Weights of a small GPT-style language model, trained from scratch on English Wikipedia.
Size: 10 layers, width 64, 2 heads of 32, MLP 256 squared ReLU, 1.77M parameters.
Architecture: RMSNorm before each block, untied embeddings, local attention windows, gated attention, attention sinks, hashed n-gram embeddings, short convolutions, an embedding shortcut, skips across layers.
Training: a variant of Muon for these matrices, 94M tokens, 5348 steps.
Each number is 128 + 32 x the weight over its row's rms, rounded and kept within 0 to 255. Layers, rows and columns count from 0. The size above them is the row's rms in percent of the matrix's.

# layer 3 MLP up, 256x64, rms 0.339, rows 86-110, columns 0-63
size [108 100  91 101  98 101 110  87  88 101 103  90  90 101 101 103 100  86  91 111  97 104  97  92 100]
[[160 163 155 163 136  88 122 139 155 132 100 104 174 121 192  66 143 110  96 157 114 101 184 217 145 135 112  98 153  91 135 154 140 181 106 123  89 142  58 106 129 126 100  99 161 120 129 163 154 189 168 135 104  68 132 124 125 119  86 123 116 161 147 130]
 [136  96 177 129 161 132  91 123 145 106 170  81  85 168 105  99 151 134  94  83 169 125 112 107 132 128 138 134 151  82  91 209 139  68 117  84 133 144  66 108 122 135  91  97 151  85 112 165 164 164 122 181 128  74  85 124  80 138 145  86 106 126 105 103]
 [106 108  86 152 185 101 159 121  88 158 103  88 133 126 161 114 167 128 117  81  68 155 128 175 166 126 116 147 107  72 154 180 140  78 120 144 170 135  92 135 139 180 112 102  92 104 108 135 149 121 152 188  90 111 165 161 102 120 162 166  54 170 147 119]
 [116 147 142 123 153 132 135  97 117 125 154  70 153 104 196 150 173  85 162 154 136 126 173 128 123 158 151 149 109  84 195  82 177 128 128 147 109 110 152 122 148 144 195 105 129 127 141  82 138 121 116 105  68 213  95  98 118 185 162 103 130 119  84  92]
 [119  65 119  75  90  83 167 101 118 161 143 137 111 111 144 144 172 143 164  92 130 179 121 142  84 122 118 166 119 121 116 159 126  83 149 177  71 139 164 117 162 103 101 133 121 182 144 125 105 198 113 148 185  78 131 120 134  77 126  96 119 101  56 158]
 [ 85 180 136 137 126  96  87  52  83 151  64 144 101 108 127  50 101 164 130 103 120 116 150 145 128 178 145 113 133 117 152 171  85 100  96 125 168 157 132 125 145 123 145 142 127 136 128 101 157 113  98 128 110 136 133  66 191  62 113 154 112  75 123  74]
 [138 109  89 132 105 119  85 141 117 103 120 126  83 105 159 120 128 121  92 101 180 176 160 156 139 113 165 164 102 179 188 134  68 136 103 127 117  94 171 141 177  97 127 158 130 142 106 158 161 101 128 110  56 116  69 111 181  78  72 104 127 116 141  67]
 [ 70 133 162 174 141 101 198 108 141  99 135 133 131  89  99 145 140 123 126 180  82  94 146 134 102  79 101  71 165 181 147  93 155 135 105 129 151 127 124  96 148 188 117 147 115  98 147 143 105 152  94 119 126  40 158 150  43 137 139 124 105 123 160 129]
 [ 76 177 127 203  97 150 160 123  79 126 132 109 181 181  77  88 136 112  86 130 124 148 124 165 121 139 134  91 134 133 171 155 126 138 157 121 118 124 228 138 144 117  80  60 139 110 143 128 135 141 129 178 141 150 184 179 118 105 128 146 151 117 115 170]
 [142 148 118 172 127 123 158 146 153 144  76 160 137 141 162  67 131  98  68 173 180 153 116  63 114 164 139 114 125 112 134 132 145  84 180 126 112 113  55  83 168 184 184  83 145 144 163 117 122 105  98 117 145 136 147 132 116 197 131 117  79 128 122  91]
 [141 128 168 194 150 148 101 172  72 127 108  98 159 110 141  82 124 169  93 138 138 129 155 139 125  75  99 146  98  76 134 141  98 119 156 116 100 220 183 192 113 137 147 134 157 138 141  94 146 206 144 160 110 142 116 119  81 117 114 128 120 103  72 119]
 [140  88 167 137 134 184 135 130  71 154  92 128  76  48 147 142 137 106  92 137 151 100 149 121 122 128 177 145 145  60 157 154 172 135 168  89 118 114 128 108 131 129  96 118 153 150 108 116  49 166 114 104 163  80  94 127 131 147 137 135 217 121 139 158]
 [150  76 115 127 181 110 200 112 218 147 115 153 110 119  61 116 151 102 114 103 170  90 201 135 151 153  82 147 158 122 153 100 162 135 105  85  95 116  63 108  91 138 146 130 161 115 121 118 136 137 149 159 151 151 114  79 163 113  97  95 118  94 127 115]
 [ 84 130  57 127 152 138 176 135  78 145 185 140 154 156 119  78 120  90 131 118 118  39 108  87 127 151 131 159  98 117  92  93 115 152  87 141  82 157 134  61 187 152 145 138 135 146 134 166  71  88  98 163 166 116 106 141 136 110 111 105 131 144 158  97]
 [ 89 102  72 129  90 112 125 102  95 105  71 149 146 135  99  95 120  71 138 130 171  89 152 116 108 141 130 143 111 102 116 154  59 171 115 102 157 162 146 162 155 110 172  94 101 156 165  53 158 193 116  99 146 153 101 119 168 126 127 104 141  94  96 191]
 [102 136  74 140 155 137 139 122 169 136 119 111 153 156 111 116  80  83  73  99 133 121 117 160 126 103  87 146 114 129 148  91  98 171 128 152 144 159  94  68 156 116 163  86  50 116 129  33 112 122 114 156 156 169 138 155 111 137 149 188 194 121 122 154]
 [138 111 169 105 144 120 117 133 114  85 102 120 130  63 168 149 139 122 177 109 122  95 136 181 115  59 108 176 126  90 119 109  94 160  82 103 159 185 108 162 131 189 116  92 175  97 155 165 155 133  99 109 155 104  91  69 160 141 148  54 114 121 128 151]
 [107  95 128 140  83 118  58 123 141  77  99 153 130 125 110 158  80 130 174 138  97 137  57 190 123 175 110  97 171 173  90 105  31 104 124 150 139 136 113 118 183 111 109 146 114 118  98 123  85 187 111 102 130 145 104 121  88  95 114 114 133 125 103 148]
 [103  88 174 157 136 133  71 113 118 111 139 180 106 147 170  91 164 133 186 103 154 156 131 135 126 146  97  94 146  51 197 126  91 129  85 179 135 145 170 127 101 105 116 174 132 123  95 149 108 160 129 116  95 155 119  48 142  64 109 126 162 120 147 122]
 [ 76 172 127 162 128 117 134 112  90 164 118 131 157  98 144 104  91 210 135 140 113 150 126 152 119 127 166  90  54 160 132 110 142 135 106 152 123  88 157  94 170 160 138  59  77 102 143 153 150 214 103  76 152 157 115 121 102 159 152 107 110 107  90 137]
 [108 198 166 176 131  89  97 126 130 178 174 122 124  83 155  78 133 108 117 131 186 141  91 122 152 172  93 112 101 108 120 104 151 147 116 210  84 151 135 147 150 155 120 112 124 124 175 112  81 183 115  92 140 159 181  90 180 130 149 172 102 115 138 112]
 [108 184 112 172 149 135 112 159  86 123  93  58  66  78 120 165 152 117 106  78 110 163 134 131 119 124  85 120 155 142 144 161 105  84 164 156 161 164 189 157 146 107 192 142 119 131 120 137 132  54 115 133 114  99 126 169 168  91 117 155 160 167 164 121]
 [129 142 110 183 103 176  80 136 108 125 186 116 152 141 168 105 146 158 153  95 106 125 144 186 115  96 112 152 138 167 112 143 177 196 176 159 133 182  49  85 157 135  94  99 101 101 192 115 185 121 101 137 118 149 121 150 110 103 115 173 122 138 135 130]
 [101  99  90 142 109 134 128 123 164 153  93 104 150  71 154 114 109 112 136  94 163 130 158 170  99 109 176 112 114  91 129 115 168 213 208 131 149 189 142 157 131 185 137 111 132 125 163 189 112  99 141 105 120 195 141 129  84 151 135 147 147 186 122 138]
 [ 81 181 131 111 116 145 140  94 128  98 119 166 110 145 109 135 165 186 137  80  54 121 117 123 131  88 163  89 117 173 136 107 152 108 133 142 103 146  96 142 154 177 151 101 117 162 171 148 115 178 162 175 153  90  78 135  51 204 124 103 138 145 146 109]]
# layer 3 MLP down (transposed), 256x64, rms 0.0823, rows 86-109, columns 0-63
size [ 99  87  90 107  88 123  98 104  88 103 100  96 104 121  92  90 108 101 104 109  93 101  98 117]
[[186  90 121 137 111  83 113 142  69 150 159 168  74 151  89  83 148 172  68 157 120 113  96 142 174 110 159 138 139 167 131 145 134 106 147 114 152 171 109  69 111  89 141 121  84 149  89 185 124 202 130 152 109 147 169 151 118 125 163 110 110 149 163 162]
 [147 123 105 110 126 117  79  84 161 125 143 157 179 133 125 125 153  75 168 183 139 124 139  85 156 139 101  96  98 149 211 122 159 103  69 146 174 137 151  94 187  80 108 163  97 147  69 125  93 114 101 111 148 210 118  91 128 141 118 133 133 120 128 160]
 [177  82 155 150 122 143 118 102 133 158 153 164  99  84  49 166 125 128 140 143 138 115 117 136 112 113 127 174 150 177 122 119 133 123 146  81 111  71 117 134 149  49  99 141 146 140 149 149 122  79 114  65  75 143 176 132 202 120  94 195 135 125 130 103]
 [139 116 115 183 179 108 117 136 150 126 122 145 117 129  64 111  49  87 126 120 148  91 183 178 104 178  91  79 135 120 166 100  83 135 154  56  86 106 108 103 143 119 124 136 175 116 179 158 140  68 108 108 136 121 118 108  74 132 153 139 102 124 161 159]
 [180 140 134  79 124 110  55 165 141 152  79 124 144 115 175 124 169 105 147 176 149 138  79  81 161  91 148 114 159 172 133 190  98 143 103 133 103  90 101 128 145 165 146 135 150  67 110  87 123 158 186 125  92 174  83 126  98 158 152 153  82 129 125 128]
 [ 98 126 113 143 173  94 232 150 161 127 156 108 149 159  98 209  87 136 163 114  85 121 148 105 146  88 155 192 139  87 149 116 168  94 127 186  61 104 130 116 118 133 125 139  98 131 111 122 116  96 149 110  94 125 126 178  90 149 150 122 126 152  98  98]
 [146 109 213 156 134 103 115 114  78 152 137 114 130 171 113 146 108 161  86 135  85 138 134 126 122 118  99 147 146 136 136 156 170 133 150 146  31 153 121 129 125 151 132 111 208 139 108 101 161  56 109 133 181  90 194 156 112 126 132 108 144 114  83  84]
 [206 136 113  97 149 136 109 124  92 156 146 135 138 125 182  83 110 113  94 127  98 119 124 106 124  90  88  59 111 155  90 191  91 164 124 138 120 105  74 103 109 107 170 136 155 111 137  50 102 123 173  89 103 137 126  90 159  84 130 167 137 194 113 108]
 [200 109  98  98 161 140  83 130 115 105 147 173 112 134 171 103 107 115  67 126  88 142 145 129  99 134  70  98 160  46  83 110 132 123 110 175 180 109 125 131 118 137 149 193 124 104  64 130 108  79 118 123 154 135 139 164  87  96 129 162  99  94 147 100]
 [106 127  98 167 129 151  73 142 109 193 135 190 172 178  94 111 118 119 142 134 143 106 131 149 141 103 150  72 110  97 172 120 102  94  79 181 169 136 178 102 160 154 184 107 115  72 142 123 152 145 160 124 140 103 107 121 122  84 143  99 209 107 142 162]
 [179 169 126 118 156 117 146 122  75 169  93 114 132 102  95 124 147 116 108  92 140  75  91 130 118 106 110  98 174 139 127 164  91 172 122  64 179 109  92 139 133  71 124 174 149 187 122 160 104 155 128  99  90 170 165 117 165 172 128  75 190 113 140 159]
 [108 104 152 117 139 101 126 153  57  73 159  87 163 139 122 172 122 141 180 130 130 103  91 100 112 120 166  93 142  88 107 159 130 191 187 125  89 140 118 199  97 128 197 135  97 137 150 114 158 130 104 123 105 163 180 163 130 147 189 146 117 179 146 120]
 [140 123 128 115  61 127 131 172  63 110 153 156 166 114 124  61 119  98 106  92 117 168  66 112 131  95 157 122 126 143 121 193 109 154 120  93 176 144 130 106 152 156 121  88 149 152 108 122 162 133 168 108 121 125 100  49 104  80 139 132 189 178  98 164]
 [ 80 138  84 106 100 181 165 160 121 129  88 183 150  91 106 154 126 176 153 193 140  92  57  96  91 170 126 173 128 105 139  93 125 115 151 132 116 141 128  75 131 145 170  48 141 194 136 116  98  88 137 147 137 103 153 125 108 119  81 113 125 146 139  97]
 [ 95 127 138  59 207 106 132 103 107 117 192  97  74 129  95 118 119 137 139 112  62 110 114 104 108  88 101  52 166 128 144 125 121 102 157 125 150 110  98 169 118 111 162 108 114  52 111 140 148 158 105 129 163 127 117 139  70 177 121 137  87 156 153 157]
 [139 130 184  83 117 181 104 153 160 138 172 125  89 136 130 122  88 139 166 150  91 168  79 202 114 170 123 137 154 161 142 106 138 162 163 110 127 124 130 173 166 124  80 125 189 150 139 189  86 151 143 126 149  98 177 178 120  98 101 119 103  94 128  69]
 [135 119 115 179 134 171 198 144 149 136  95 151 175 164  80 135 138 104 110 117 175 119 136 130 174 102 165 210 127  66 121 116 121 141 129 109 147 114 171  86 119 179 147  94 150 105 153 106 180  76 186 106 160 109 118 126 121 122 100 163  94 142  64 121]
 [123  82 119 137 122 159 166  80  85 119 102 140 167 156 102 157 147 117 111 114 149  93  84  80 104 160 106  40 118  79 200 136 142 116 133 105 136 155 160 161  87 143 165  91 151 143 101 173  96  91 136 136 152 167 107  71  76  99  88 139 111 101 154 111]
 [193 167  82 173 125 111  96 119 165 110 122 198 200 114 135 125 180 124 139 134 130  69 122 124 123 117 129  57 107 129 136 166 113 171 156 172 148 128 161 137 168 138 121 143 125 147 140 170  79 110 114 101 170 153 138  87  73 130  93 107  72 146 137 172]
 [138 113 155 139 133 104 163 189 183  98 130 120 118 126 123 175 110 126 116 126 112 173 100  78 108 168 109  99 180 124 155 171 116 107 120 213 111 155 158 100 132 139  86  77 175 149 143 145 190 135 110 123 117 110 190 124 162 123 127  99 192 178 174 147]
 [176  47 113 152 139  74 129 149  89 191 155 117 112  92 117 128 118 177  88 180 143 133 108  78 154 103 120 127 143  75 114 155 119 137 142 131 165 145 138 113 110  88 136 116 164 147  89 111 155  79 136 131 126 182 119 125 129 195 142  83 202 142  84 153]
 [106 141 170 172 145 144  95 149 107 113 123 141  79 136 216 114 120 147 126 142 121 204 137  64  89  94  95 139  98  82 180  60 110  82  83 178 154 151 133 128 141 110 153 154 153 101 118 108  92  88 131 141 140  75 127 141 169 139 144 147 125 111 163 162]
 [115 159 122 102 119 130 167 155 114 102 161 147  63 118 118 179 150 184  99  77 198 149 173 159 136  56 158 142 122 155 153 103 182 147 113 151 109 131  98 171 111 181  90 147 140 102 137 157  82 141  90 131 117  92 150 112  97  77  94  85 140 123 155 158]
 [137 137 141 124 107 139  60 125  84  65  82 148 141 133  95 135 140 140 151  95 179 160  49 119 124  84 195  95 141 116 111 108 143 121  71 133 146 121 160  76 108 105  86  63 172 131 129 152 135 174 153  78 132 141 137  96 136  92 123 126 149 137 190 151]]